config.yaml
num_hidden_layers: 9
hidden_size: 224
num_attention_heads: 7
num_key_value_heads: 1
head_dim: 32
intermediate_size: 448
vocab_size: 8192
hidden_act: "swiglu"
norm: "rmsnorm"
norm_place: "pre"
norm_eps: 1e-05
positions: "rope"
rope_theta: 10000.0
rope_fraction: 1.0
qk_norm: false
attn_scale: 0.177
bias: "qkv"
tie_word_embeddings: false
parallel_block: false
init: "uniform"
init_std_qkv: 0.0321
init_std_o: 0.00757
init_std_up: 0.0321
init_std_down: 0.00757
optimizer: "soap_variant"
learning_rate: 0.00638
lr_mult_o: 1.33
beta1: 0.95
beta2: 0.95
lr_head: 0.0116
max_grad_norm: 0.5
warmup_steps: 200
schedule: "wsd"
decay_fraction: 0.797
decay_shape: "cos"
final_lr_fraction: 0.1
batch_tokens: 65536
max_seq_len: 512
doc_mask: true
z_loss: 1e-05
train_tokens: 133800000
max_steps: 2042
dataset: "wikipedia_en"
Each number is 500 + 25 x the weight over the matrix's rms, rounded and kept within 0 to 999. Layers, rows and columns count from 0. Numbers have three digits each.

# layer 6 MLP gate, 448x224, rms 0.11, rows 113-194, columns 56-111
501525502500497496535473481510508527516466500491528499448507478472530511497527536518572511480467499447517502527531487515512511510479490442474478541529517490515516508502
520517500524519554508497489515482560469539468495520493539514517536503478513553505534488466502476469486558483518545516480516496524523508546492473514522455491462440485511
478493517469522523519482486519517499491503497544487522534524503487507475534471497517502505538488541480487526513509472478496527510544525527536514508500490492499470464506
477509488505511541514492508465512571497510525507469487476508467503490528499475487518538484520526519487477529475527477481524499508437516490503529515523532492499448464505
512520461485536510478461493500487479487474501487503478493492500506507484467463508480537503489484478510507532471502499510500502513514446536496455532489511503502486461527
466470521518504491486491501512464495496531500500497487509474515459502532561519538462540557484468511547514480459504539477497509515471475485483527508487483462500519491458
490498483567543522498509497504483485530497480507522497456526516521553523488495500505476466476549526532510514500503489489465484465499483554491512484532529512450514520503
500488498533491508515505475497514479493495480496485518484480499489534514501488547490470485494509507514527491523512480504465497480497515486500484500499503526534511507512
486512492480471479520484491494458496528513487515494473510511514491487500492485498531487500480513482461496534511494496472481504511484505496478536501525479505488492517519
474520431528487505484510545507518505486475461529514488520530509526465485475496507524505469468486447469514488466519563494530532478522472486473525502488506503492537516473
479490519533520521491461496518489498561483455514493480469519491483504472523487489468466560471477544529527545476539525476508505495528485500531509510527487519524471500506
525497470501499498530462526463503506484480555465519522502448489484497521503460473473522523502525477529507529477520480508503510529475475533444546556479532521496556489518
472525529538509515492483483486527516512486479492487476529496496514534517510496474508520499496480536504483493483506497481491506532476462482527490506492483481496510486504
538484504502505502487537562471523469480467520476476491500543525527525537499495492501453506514499519512524545571503477440504514460452518530496576481493514482477558532516
518498510457461492491482489497512517496516508513489534554479518467476512505536471493450481528495510528485496472493499533517492496497523484482468534517516517486471520493
504487542524507510479520531554492519471487522559480520444509461471508502521510500476553517486482491449537521492472555473490507492502422493495517516577526465482458508506
462519496463488516486513510498495495499520523491540463493512505518503477552498524484465520493499462445495515443519527514479524504490498483522486456512530500483519504549
462472476478512515491541468513503495492508506522493452508506550519498487489516462478460482515456487483494550510483503535530476491489505484515479541509500475504505486503
485528466538520548469538523500544524508493502518484492470472477481486515526492495476493525522517483490516509533522474490488491459495461510490492502468519460500486472490
452455485525504518495492503520459460476537476547507494483498528493468506501499541509494493531464508527516491504447467490498493461499489520476489522504559471539472495531
503491484529512538526496491464479522485474549488514450508529476503502488545490500515485481517513524539532519461470537514506459480459488461532463580532537496528533513508
472466518517464522508514456529459511501464503509438533495522500495483487511499507528556523447508551455502519521465552502504493470484510503496492510500496507516510476514
445482501524514518490536490497474522520483480505483558507520487577519486503487523511464502521512560487525537576511490512507520491437560517529468467543505551514493495502
553506486447540472515501502545513490467523489479456468482534515491470480503479556533488516526496527528500521465479493532471485534456510503469546513477472503538453509501
512501510500519501511505471462477507476506524518494489509497516489523534524498526534485484507523485493494541530495466494483519515528488513520530527510519494508501540502
495510454503493494485483515466528492483505509515485515506507504499495472483500531538514501495528513479486552462497527461476508529432516504540498512542501462494501455498
429524460512499481522510474448503487481491509492496493492506517509506521510505532510526464501480480467507483500553498490530513552471450519501522533497488530540528520529
474518472502531488479515534534509572526501468525513485472521483443486457488463503491442483522498579532495492468480498418529488554470468498494486482533528494454523494513
462516519449502518522537511499472430491536488482533497516572510499445550494512546542496492487505494493548525503468579531483500483497469518484521561490493503545517540507
460479493490502472468495435516421537512533469541535528402499507481525465522491496498534510473477570504501462552516515426467499495515537521466464507505464450517537511518
504487511484516486507507469499451515493533477489501529501508522480467476518470532488505519541508476485456525531471480507526483565468486523519472469485492510532475504514
485499500526522506531498513478533513522479514487467459513540518483501488484502531481515531523478514502544529525485504479497512472521482501488500489482491463533525525448
458437482518500496509525498508508523459485441517541495462544492447506542531457531437495506495524520486497510472516478526489524536500497561482533503521487485530469483497
528494492430555487517482466489527487529512490478451470514495503533532480422520496554540495535492533486544532489533582525531506534461509509551497549516500475494511522512
516538467475460555494527534494465512526489458485492484518508495462513556512483477496504481456511489480552512523496538520554540536508454506499493480562470471557456506483
537461515525527549532515522470529506487515458515462504514512514480507495478511481526511496541478548523504456496458521511506502468571503506484491554495539469518499474498
448522544496499530511480520495489499528542486512476507507483486535517535518486537452492483474464522492500539524492524503505462479495446505459500519498516476500539471493
556491527524582476491499488505492487510513479520523466492538535471545515507449489466489480517529478468521494483490568469505488471474481532487499508513493495568431487512
542494519528425514505496506507472528468503523498481487531487483459459475505496474504433467560463429518502500503501481498498486515498513450505459520537551493486489531533
484502499481456525473492482484541470477483530492474478453504544528488501498492507475529491534464513509488473522481493502498486494461443499482474502463514409524495509539
568500479500484466500493495541485549483554502471475533455496503516469485463487554501486507469466496495497528516547517485496459512535477525530533494528484479503536516504
441476487494486518480509496515461523507489485527517450507468503508474479456524536563517482505483500458539470507538503489491510483494500514508482518505536484483507515499
543526504481498469563464494505525529482499479487486459489530481481518521528484552502535483526515491533484539525469486505509505519510527513509480549484530487497550478530
482522543505447545490512495483522489516548531470474509528521489451511502497546505462530495506509542520501508542517523553493454467474524513480483439478553484511522487487
519475466472486484498494472530485501478463470468489463534500526552517505519500518497533507517545482501499471495479483538534520482505477476509501489534505463508506531509
502509487464486502494486547458477531524500488505520447486496502506566492495484526452466496486517489483534557523509516539493477520458494473513520497470490468489524496493
506486460510503480521528511497496482521505460477491519489517467468518550454525491506506491525514479503485520531475516534487483538484524504446516480505487445568515526519
498490477511517522512502536470517486514515470468505494481473516514489515528515487488492531502503480522502525514522516444518544517449529492528498471493480485520512509504
500515525483508514497512534513493509486541474500464463475492518468488500506496496487500462501531536516488517479511536559495467539525519480449496538508460505443498453497
523511486482502524509494532507517487530474536488487483512471486515505483460477546526469505483523542512496474499495488472509468511503483531471521476496487482498501525523
490502515493454496481487485521526460520464519459487485495510483536509505455497522534495519473501518500488475494501508477545468471497486514482511508503537530466515499500
561473514485547462502548461467473509488549517490515480548495498493516485510513515458466521539512473485492518507544481467484462560519478513521496490454535472531504507526
507500465469466477459496532512470522469518540475529493468561492471474525490527507503535500467531479545526494494470485528493478486543471459487491506485479517498493538504
464495547506479519494591502509541483511525506449500501479489521444460520483537512525512486472520528499490523517520468493499447541488521440563505477505517470522536547470
496562450504502465497499507484465512486550483532491476460505534508516494485512482480504526477513476508459513521500506487515479496538484508501524461540529459507494516499
535502502533505491504492490517457514502513518501489530525509531561481480516545510542479470504475494493478517505511450520496455483521540479475506520482499505476476498475
472505524483504508457510529486497517503482520499486505490482507489507466477513516534490487470489484518525480536515508494512497524521512508505478491510507499451506529493
493471541498454480490521521499487513450529480497559517500514540508530516517515526520503520527465518517505523502497472475474529464434542508498446472507511466526543527471
489530514483481502480509479510526498527520491502491514496503473510528512512519517475548525510513522500475441475516493506501502483471477526500504511480506499521483499494
515514507532532500486517497501490492500496515556480518454507485501490556503473555544514497507462500488522535491469473521524505513503539473516553460517505481514461489470
494498480503532500492468517560493475550491503528542526477520480456469499528523482480530501560484529463506556521475505498520558499462480478520473434511521503495490546497
539529519506454413496475528504473509462521480520509478502454505546485499513523482485465525526506527498526512512492476487484503491496482467473452531486510482512505474509
459515503457538495503515464487468508518466557444480498490481512487505479522530535502535461458483540501468499536489460466507485514468516492475492539487534531499475482496
522449458491489489494520520530523512517532513502519500487458529523519518510516528457487488494511472447566527509481504499489525475523482474481483500501510494491525539541
518525478525513447515537502503493529456499480498497469521515499462483557512541529516515524508466433548568508552475497496458460485484520493519558528490527477537471510452
496500494504504480535478486501503526511516527516485482450495503516501492477517532512494467486490527496468469472536514493493463525485494509489522488464494456533535480486
458483533480535481466488492501486563539510491466505533526564491498506524432440528546533507465493499553490518477516514522506464478477478522537554504515510456489493550520
495482482457509510509474475477473496544545524516504513492467465484471487497487486497488484513473464486525524465490486497529491498502469519519471526488461494471433431529
466517492485482472469497495478509478465479477509477513520564518471502548510508496486516510477504473513522518518534503492520495532502496487532499476472511452530509507501
519492473497515510512476496453549493491508495507482542530520517482506501503499510507505497465481490503502486526495506498487458502524495504515509502491486441493473478518
512510450473516526497528473513488542506530488487519494554514545447530513543517491514489533490470488537491494519476483493448482475474480500479505511537469501491533526507
520551474491449501501492492528534493486508499525480462464513490543481498520503516503488506487497484526538476489478503494538495505514511543523525490483513499540497481469
499478517544494545476476470560545485519516536525484489519519528491579521464542479447523501493516500501495506489459517457474536504503485512487562468484540513474520476495
495483534474520465503522469519481456544498561514540490519471485474471481486505476509508518516542454523533537481486480481508483515509490461492490488514456489502500531503
520495510501520508466457522477507508458508476547518475485495428539466482520434478480552521454513465511496515469492493499497487543522529463530527509485536495476502529461
501509512508458510432532548479508501497480495495483489484496512511506480519515506532539496541506503516505502484478516531462508564463516508504475517514471483508441469495
492549474442501489491476482512495531484521480483512459523452494489513520495491498458498470512513497563519535521520494478532506502491480494478490512508434518514493468473
464519458519438489513497472534517491512486490496550499487507503517513491495486502492497482468475457497521533513479480459553527533521442505511529479468503511515525484565
490475486484505501495509525503513496481501479491549443526489483428513503480502505503503516483494487478484505479455511457487481498519515510454506510541475511545508491525
519501512497526515475510553513501505495514459517518535472501494496475515536529509503500497526475568523505482485476472516468523511517496494498553505543532543501485491515
497484497468545538461505506510540466516478501492482487494496539500496469508496508519431494515482494498494509508509526490507483476489483459463505491537495465560484494541
539521515530482497519496504490524465504510491494522525476486517508500500499529437478472484534528489503488502550501512511492465531515456516487498521515485529547453523537
# layer 6 MLP up, 448x224, rms 0.112, rows 113-193, columns 56-111
495521450483497546481512461494531515497501500524458491488504488486479457517539526480531468492539493507505485470515445536516511502542531479508524511475502465521467482508
537501516530504456484520480511471484518508553531506509509539472507512468462535469455526571483507493473500556519493457531501540482493497541506511506520466507470487521472
477444472488478527475506505485477548471502514484504507507525454477546481566538525503471506506487520535476511522473510565528502520445492499492451540540530471461523514452
497503527490528473526503499484487460486518489521469489472505535516492482534497479496490512555517531507487465526528555546494499471530507500516511516507512451551478558497
523521521506477544456486522504476509459530510490495503498474493501474476487492527458527490516473553480525496522471480514497538495511488502495498486460498495490508481508
486473434462537493559500522481502496486533509509469480495492493506497521491454494482515546515520460490542471503499529482479519526497524564511544504535512475543451551520
517468465513541480468481516516523490555488538516544501489484502506465519523520528449491523546505480479488497501494468541480523487461497544495519483508473484475514502511
515499524506557497518526465507506499492526499552537533469487524543544501515497517487499490497512521510452487493489493493521528485503512499479539522512517504451481456497
507482551495508501503487494477521526489497522519506469512511513522486524451493508522471517536485541497469530491492459504557515513495495509498509487529486469503496490490
487509526506520501464508517477468477488508559544522528509486565490498487469499542456505465484542546514470498544504509513467489492481495447516516481499524537472531536486
483539527528459494524536454475520529504507460501478492505534499482499515475502550496533511540481515460478483530474493499481494497511465537471468480497503513492473506500
491500498519491529512489478547494483556520508519490462536522527457518481501482484504475519557481505452521483504536453506517483497518508430498507514528484491453463510495
548445480479491513435475546498465483525510506525551529505539480507501491477545480510483492508527496491535507518516494534515523481488530482506468491490513510513515489508
538510507510530471496430488452497473475503485526469495480528527491507528486446521522514563529509504504505472487501486492513557496453528494467505461479498507515488535469
537511467470477483487529531486478488503482523507540516492537497480500472522519507503502498526520510452493490524485461510460478474505565502495542510520488504515480501451
545530517506515544533470541448475523488528551482493493490481497484486491550477483510525492514463492492510467492462519550507460501506447511498501512502446480506487476526
470547498462479505505519485492467464499464494545482493485521510521476477497526511489485516498476518512518505502489508513487510481512521509482497529473499526507524492528
501484446530498525513542497517535492508528509517515530498563506511533539525457518457446518520482499511492513532474487557479479515495522533531492522510524541514512471533
461539538488464507470521501489519483556545481516463489487489472499477501462497517506488471515494491498518494517523492495481546531475497498493470521514492515496491488539
523509505507511499483473462466476510486498515481513494500516487479503554477451477486502492518456513516482487500512514525512494493532537460450497499524545482512517501488
507514486488500500499472474480477483502448467538534517512479490505533476534483510522473501528498493481493506520501498555504515488561519501477460479440469449511476531466
446515522503476538507504461495449510499513521478558518428461496518475535489527487539481537527491499529471522472506486538474568508482452486497483501454517539512467521481
511522475484537528502438499515472516545539498517492474551500502440491497520472485477460505528521508480510506484525540458523553507526474440453535506492493458505463492478
462486537479502520514452512486524490512544543480515503473528509475511497519451488521500477486524500477476491477533513435510541458520500506530447509489532520512560471462
485487527489529499471472480502488504507515518517503487543502503514521506468521516509509498504496479504474530488498470474496488484485470500480521521514501501506480478459
489465511488491495491542506523486455521463475473501494506512530459479502504518498485501510441467513496490517490490469536535514481526493501449461471498519495512508493484
479521464477459508490478472452493480481514503521497485530474479503513472543513506528582456520496503483517448508530513486530531542452478530481496530536489504531532491519
546461500481493520534511519515482535515505505508519491471487480511442540449557524446509499511513481497495508448482476511472514497519552467515498506514514497476494537483
503455522493516530520514479512520507498526464453543479529522506458519473474490491465566536455521491510494531524470494521479501535510471450463529467475473469491493508504
519446500456479507546514517522575504486516526444428507495515480503520484468529526525507542499483534485462508507481504550506497491519492537525500445435511525526448522555
468483536498481496521512554497527499484539510478491518469473499464532527490486498514468470522495506521547554496489504461547483480499476528499543479503567533476499440538
464519526485474515500494510503505479511477511497510485512508510493513525504479520487491472519496487508500517458457533481484550480461489490489519454497501495546518507460
529496514509491517531492566469494423476489464508503472492541507498490510486509471528507549548510506464487459491538543491512518505525500494430529545501483532529448530510
450484498498526532447537517561509540508528501496521542457515472490457550499497517513489470481506514508529483489482469539486506467531508495467509477526546522493470518499
493515460516510430499505499503495479494493525571540534530513506507491487491484521498482469507536507504493489474500540473508442496501532492525454518496492493510521526464
537525474516517484488503512505523538469514517526504509481510516486530528550515523491500462445529466489469514511501517513502521497538497466532472437506487462482519505475
481483520486514470473518487504495473537541501512498499509482495522557467486498465493507516506468504514498508527468523532533464504524508490455535478499513490470559485502
503463535472500490475533509478503517514479479498461481502502513473479514501503505429485531497487471476494480557504524465514523470524525487521486503484483475499489486476
483511470490514485506528472504463441534469454482501520486525524550543470472528519513522535479490518495463499480475498515496477483508521509493502457469454496510482500461
520506491494508518557533534509482482536452459487503497507505529532493509483496525544470521500532454518539535482507521497504444519449495518512480501511524469465485482499
475477481480524473494500492515547501515501511507498522539498484511486501472495482466514527510476520541530492491504495474533492501488495523488522500537536523466500434503
539479523574539508521501537484519494445477528446544539478478516527508488482496522514490419526500497488465507512528543476523480498525522499509487487461475476471552464494
488519510531503490472485491499497519507507545482493492495533470492519487461474515517537523513499539493509456512459489498506493501530471463481497488483516496488524522565
481486486524492474461490463481480484475503491522471492480469483507468534510514553514489487505490489575475506545545451535483514554468483473493453524503562495497454524473
488544516464487446523546498475506512494492439485529474531516525512499479521459518503515504531527475471501483525520460493525505488486514505527482528492458451514520503512
489474478485484445526495530429484525494542527494492506503498486530526514506518481513527475545485462503510547520535517504464509529481503480512553463545482462504512473509
499463502536526479460491504483490510531530456468526541542554501517493510473536530506516506453488505466453524522506514480480525519510456484555466488491545512468449516478
509505502466526524503516439495509496531509440539515509503486467469501491512510504528504471512516516499551485449511476515501467498535509529502481513491530525486468479503
551533498491497442471518516498476494519453538527515502515501510520489478491550512511515483507502496503500490516471483494504503502524494521476491485524431507484458533454
516525455510497516468527488519492508513508541512475519503497462525510463460522481517481535450522519519478469507513478483492491524516458502455494436509516509509506509479
494497483477478501582529500524517479429540521494498533503492504502483534544567540522498521537506476460496524527513535497501509505486538501521505484541526496527504520484
478539498545470477531474505508492448493500492495495528507451524494516487519469499473475434448504479503483435480535501552483508506527487558493519522504484532506507504463
491480488475522523487504513511459485487539536530498496488499532469520478547513521515532498541503467554508482431506527511459485509559491457505476499461521476493482563526
493510546499506526456515509553471565448486503460498475508481518479444503477475519494499540511482537512505498458499475450535536478496455477483510506528501465475540478479
506531477470501506511495490517476512464517550485499480527500519484481492480490470469501548511503482499481507512496546500483557511490477471473500554485543514477490475467
527513484511528494480522529488510499479548510467533476486484469496556517497558487521504499511486514490478476486549488498521507419497500535479516502536527474507492481510
496494505467503470472498498523515468523525526474518479464469459545499512557533510514532467477519529520552489479525496452482465514510478503478518478529524527515510480514
501480507512482486501515529488511553522509517482515512486468507541504500509509497479499468479497431525501521517493496524431482522515548524486485556469513545477531483503
483498490490477495456503475496490517479500493507495501525504510474501495499472495535485493495530496495509537483502482501475547494500493503487505452530489491515498541522
465483512505457525529494507539515527524493486503541493508459518535492485486467491503478494463520489508502470503525529472513482504459503502482484532515508525487565472495
488487506538553525514507492517525514470486505506487508519472500485496473442502494457495417499458499481522552494472471500514492507485518531513498479484477511507475512515
470502467504465505514512495490513471541485494471513515487473537477509517490491521510499462474502495522515536474462494535507517495485541508534545460511470515464473477475
504500526467475535517482512485484490510535499491469489488462528494502473500501504470472470473528502511467518538482487491471462480450464510500516529496545495483473527521
489505476484481522490517509497503482510545530485508482501491546501538520490512513480493493487457484462502530509485532548488476508479499526492492507526502491464540487533
535495510543535439510488454500510476500489491494444511543500485495532468556540562539456529479480467523531447514491476537510471504492545534459498529496501493473481481470
503493498521515470497498508512516517534512509520490529497515496501512497522529501500522438588498476461503527496477479520485533516480521513496529500504533537510470498473
500526534484475480480503506501487524511498517548521519496477488486554488549500484504532465495497501523549440492523532510494491482470468524477528490503503491460488500468
493487516477484478530485463491541485521526517471502541504491483479535484538557482493526506496509498477508528469509440515490514453526468507469552485467485476488455463524
501534501493499535499487490511474507532513471518492517486501538530487441510483504476476523507484485513508539483482502513486486512507520527481525550457494518444489488464
486500536495433532539514497481494554482473471479525507488506473504461526486491461494503469519560462524482515499492446464562502528506495452482504482536467489512497486463
539450475504526479497518509477498484480494553468514521489477524529528476455525497487491480504480534480498466501504509522488500496508457527526484494542511508500502486512
520505514478507495462521520518478501458458488473477467516508496497514528504474522513502487472491505518534497489529500483534478522511479503502556470509517463521490435516
489463505449501478527472446513489502507476479513511505498484480516504483514504540541487516490522520513510488499492459520543470550526517500506521517486478479555479514498
462476528551521490482505511520518493490510537533546494501502479476464535505498477522508491480508496518502517484499537492485468491514480498510501514502478486504538521480
498468468470482500518493526498514451486451514498499506535503502525538516489513528500464531493528514552513484534492480462500457518549483533452527471504529500503538462530
471454489472493513491501525540505479506482473488516502520505512536488457497475504494512509548486495521550547524540514466509524524476544500509470473483442523489516508510
510447514558492507517478494481548485556406511476489487477491484474515497512481482512456468485502496469463537507495481501506525495492545496473539464495530481505432489539
408540464499519524546523519501499481494478526558548503524485513489479547457471504514477469522491465501506511468476556509530550572509474480491487570488491527469484507492
491517513504517483469478448499537490527505565523522504495535475536496499493514485509471497515506459486536493493547476483529482518539526492544507546511523510487533480489
533493503512497495445477498486566522545513507458461489506502496484517554511481511514512518488513513484545496509495507503511502480518492451453522501475475509470495511508
479558483514505464522503500525487492543518498475518498549472485510541492509494531497466505472495508515490477479505461534485485513459536522499519501512510465516443453504
# layer 6 MLP down (transposed), 448x224, rms 0.11, rows 113-193, columns 56-111
534528522485540568481521515513541453504491556468513512484489472511528489473474483492460540528497503527470516518445527522532497529524542511548523478495502479468479542499
481478480476491459492528483494508482518515516522507490489523506474517535509507490505516538495503504479523494469531552500492508515509520487568518490508502447510512514509
497490484535518533501509489452470483485510502464551493491536472500499523521506468539499481483488481540491538520512486525477519551470487518478448523500501510470507500562
484485490485506567497458483535494479501500486551509523462511501476466522535480526521499561527525496515487513597477497488502517475480509495531563482507521512505518543466
520483509486465528506529485501496547478529544482479551492517493478495507519505508445574521514510534485483510500485458529479537464516480440474485504463484478517480517499
519511478498501474557460476517513499514473460448531479495488479516495428475487495491508484496526496474538584453490531521557508510483491548481511507552467516494538521479
498539532514468513567539479488469473518519472505478488486522480524529500526470505466483494516524532508499527522464523475509505498503487502474462491511508549468506505473
506469501505488511497504503503539483478491488524472499521476472496476514489513486513494502509502516487504529466501466497512476505509506487520500481505477488509512490537
484438526495479545485532507477441520471504486473470460526489502493484543485514511558535477508530533520496518476478463430505462480470480538480529515506525482484472523471
497489458517536481478514471513500495510508507536527503524469463504497499511469522511475462483513471446524543483487548496501521504448491496494517512494473525507523502472
469482486458526551515558552514501538517493531498548505519478499514479483503512467531536511516490541495508518531550493467490500517487491492548502511538500512502457463489
492477508493506486477476493526479493488471495559512498513464467507498517472476460464528479463512447492556451496527451529538520465495482482487513523489512485502456500457
482531512468510484497474496493452465515503532492510492512504489487518501500532507481492534479495508503477492501505502499496511505477488528481494549498518481498456524513
477553499514476504512475499525491507491560492519472484518498510526527473500467529492481522509481503515503485494469509498504498508502520524510514482519486515542496492476
460494482492501485511492483521523504512464508539495499484498530488467488522463511514515491531522492486455511494498524511489501506483507489495494490531495469487495494507
522547481529479510521487493471530562474507525468497551478519524512440481545447534488461485474502515504525528490462533519507504529495483532493514490504477493478490499485
484534503483508464459500516547501481539465480468523556536469499503500545505507503518475513491475509498515511534494432536517535504469503499499466457492484506481537500496
503468534447502491494531522522485513532510512484517477482528455522487497488533522509507509476508460498494499486485505462481486461504480480500518534530498514490494463526
505495556503456513448561516502503488523505526548512490513473479516486527541478540484502486511511468544536513476470492485488512550506527459495500499508532508511472490467
440520532489483462478518511514491545530501529507504483477500476496478507552477526516511509450496510481481548551548473526526507484537496525492489528507575492513503485537
488514480536515457492502487484480494492448526496531491535518450493508515508530446526532548484494471485540517496501463540485509509542496451502481497511482499471527423484
522488499524493526494487510480532524527537537462497470475487544510469506472521474498502481498468525496497567496489493537492510552467447495526520486514516503459493538486
501457490510467501479491533532499482501562483499484473503519483472471539559522484485500547475532494506489489467542507441541567502524515482480534477461516472537528505483
501510543507488442520483484476475542468523538526472508499500511501505473460493485520500489500459554497514460494505486498506493483468502509516516521488535527540500526523
471525526461530522460493473498430509528498489471507453475476498528503523487559513493500512521514516510505475469490497474548492481457489531431512548510490488506449514472
484485547521480556492547520483478539480495482515495495558530488463532562508449489504467512555528502491519514480486490505531496488533459489518486476552481448530496498485
489515528531559510526487497502470476494502482511538493536505497508517492521512520469494487495508465482485491532498502460494488509508531532470496506481515500458471483502
476529514513491480550491535516475503522496471531496494460487499445520470471522521493506504479453494491517437485491489526492528489489517537518529498483451491526475485523
505469481531504536498505475535511514454523485459527495495504499509453504501521463551459514533485495522483521442504525505503480465487526532506453437485486575493463517535
499485539498542499481506508487511495520506518469473504485564472493514472463497485493504474504464531531517478493476477486454442493517512462510466511498445514469472517511
494485456556509536507497482535448505511539466516497470510485541473482433527509507488461537490505520494550477495491510448491495466538484484504493482557476512527514495526
517544519509486508492515508500527508479514497495484500505497483499494504468520486468486483499531500540535484469485514506527452506457480525530477505528450517474494515510
535500502480512496484455535482505495488525509467488487495542526538480515459505527464534548484517445559555482491526527466496497565519476506494488517496496502566501511484
509513530496539496447523469505498518470483534480524495567469487550527502475528466487469499518541499485489508475496478474481508506477527510478522485533419507518507517509
510574478492449508511521489557517498478500526516501559539486455504505487522488543534484534497532488525504463441508519513576474517532508499559497521472502530520520490479
470447486502540511484483442473495498549456473505468523535524475482521514514519442495482557524522560540520512493487543524463519526500519454515492493486537518522457538491
488494524448517491511519500553538522520494481508524522491509497500508516510461515479496483469540501499472514463494480472523527505470527488526494461494499510471511514483
509477511570487490505472525580502509507514507497546458525534522495535499487528465527529466481493525489499476483479537511495545502486510529482469509513492527507501508542
480526509501475500546489461464497487521510533477452482487485491541462529513487465498529501481471474510480471531484495483468502482479539527499470503528507500521497557511
503481441507518434503490480479523513515511494476483521509467484472516550477530516483532488467499492522533485552535500495505517517479489493519479534553524483520450458473
516495508462512539515537475520504503536503457454496532477464512507492540493546554510513461491508486491482489498491525509435506471486569520481486524436453489503511501505
519510541505543473544487500535513468513475482493457542475497461496544513535452506478507510546531545508476443493468551552519483503493476494556488477487484537570517474508
483518493476480498514475547539482545558520511538489494473521507478551446507498505498546459493502497550460499523464460444502516485507523517489506509490477481472502493485
482509503447500466477509510505558472482522516541449529469460499531523480516539500501450554488481506539450471490546498470456501514508529496493531465526561512539518486493
505550531532500468545453482512530536454519530493469486463507478505482488485459521521485522479459534458465462536515484481484504513443494489524528515459489532528504485447
533528463478467463476489475453511511475480502497540468526489495469526471494499520513489532506468507546503533503520511490511489542459508472480518518515476500481504509541
478492524466552479477471521531456494527494515492563521501491502534481486485504522463493498461504502463476525506491514449498475526481488455518524450524500493485504507456
492515520494552464507488511464475504499488503466502487485519467505511493466511499499497508493520467521480521528493515483526522475469495508485504503470493495489508497505
492542459473495452508457483537498470526506494508467499473540451509478463489452472490514479457498480493514496521493490497513556491513498479478528509515474448489504480476
501528460477501519448525487475521480485477495507478530534447524481505484472512509524477537460508515534464455475501527538480484489507489522523501514535505502479501499515
482495480504477492520462484511487469508530491497496520521471482511514470470545513538538507471488487519508481507519505463543485483497482511477484524510493481482516525493
551512505490467486513526476524536522489448486496511474485475525481450467481466516530501494490484492486438502522476507509515498482525521516523522522492505523475469489473
521495535502472459530486510488499489501508477505482441511491517508551496477550480499480513484490498516523477497468496477481462527545504562477512459461556500509472513524
470482494526500531465480526500493478497511473477514521498447478479499543491526515485501523531514526495506576446511528482491493526508480538503509520474518508491430526499
478527568490526497520531509519522506553468490452511498520507470486486574493537540433476520475503480523535488482467471515492520484527509489518544569505528504527447478501
517486534490507488496479511539518465503531498462516481519487461508511503488485504518458512523499491471512506478517487484519523468511460524490524514499556496478467515485
540506495526463496541547513505481511521505494512488506505474516540499517473499435495483516463558551558512509503490481512502512472507514494504525482520542525479522503465
520488519491488498496536524493478510472491489480485487504454470489497476501456509509519519457537482524523460527507486509509542501486485485502493531517528440485468469543
498515502488515493495525478512486482520517517498514531509506472503529498498502490465523503470529509520492487502520503480486477529485473518476490498493502495482473517488
541520481490472561484506461524491522494453511509516455482505492514507523549485486515507447509503510517472478521505496474480528493529450553510498506511501470456491525476
447493483488528514518476510489502506521469510478500506510511500493491521491557535459454508500490530519531542508506472481483485500472489545519493537527546504523441471490
474510539457507499544503481471517490533514507486457484497496505526519533444507472497490501561492478519436457489502481502497531477493486522472533552520504521513505480506
494547510440529484554490535484454527499513468477457467475455534549497486503519532487474493501486472493516468473543551478482507494481520516523558506489571532493528512497
506445445520474475502550520515485469499517557470494524498551480523477530498512478507485480524514512478467505541516503461460531455477494471446435514499509506483508461521
513477495517494510477531470515520493486500542527500491485541503466467497513534507506464474522502475541526517491540496528541544517458549511481478488512601503483500526467
483485494506509532471481477500492496493496529479472496489469500499486479503464498512515539474519494500489452526494463505478513546467494456498472522501486488481482502502
498504484517510461453469485460507514513505491571467489491493512501501517499513531506507464529482509510540473501511492548491521479496480512479491474511493506526502500521
425507512475499512543502530510504521493485519499466486502501523498519499531522520514483504455497478504507471489492497488476456501513511510504468512522480493500478481535
554497454505517510553512509517517497560497519454489500479469512510425473490493495516464537500434492485529518485506459531502476526506489520506553491504483487497508479528
539485468535463511570511454508460532500486545475488501503519505495471488501501498525477489472505504515490500465518471524488523488495505492477454482500500498500522503488
536480522460530496489499478503456502510532461501513465553494469494527478553457502496494452499523455517447494518448517528472481487518480524498530479514498472503480509517
498547493506468463555416528538470527490514500465488465509518498505502473505510490493491449475540495492530459524494497529528444480556474517527543450462492484508491519514
462491529520495450485534502513488489531493516446522493477521511501482463465469514472478502509475445499528439517504474502468487478546478500474518508496542505497500464503
495537482546503480486539551515512469510527524465528520491485491451530526500511476520523497497517482519511531531493553442471481485476496491469521464504448506519499488490
509523445497454491489562487483499529553486541473505510487512508498510502537530485481530506487485480490491490530495533551560515505508466522518514492511561514513515498496
507489473491555510529485521509521483503512502484515478481540498513501496537504483470483502517476497506513488528518537525501540534500486514513499525494540486545508506473
510502488478485458514484538490506522504489512550460492533558522485514503516548467485536506548510524514540543549486498544545488416504489508465496523484472492510444500491
474468518509492559480525510491492500507524506510506553498486501480502518498504524490493519533464541487527471508460485472513519510473506520460503517511549498539493534502
524498491516484487493466501502478456503488516492502500550494481517500490514444490519489531481497483540468499497500541499474503520523476469481476497440420510498460517465
478525469467456524484479513492471508508496513495500527529537522443534496476483537486540465489497533498513474540515484476495524469439475493464506515483516526480499470539
472460503529519482509467508507503528496556487500509505455482479534502518523533444520518507465566486499486527521512558477534485494478502483497499513537476470456500483513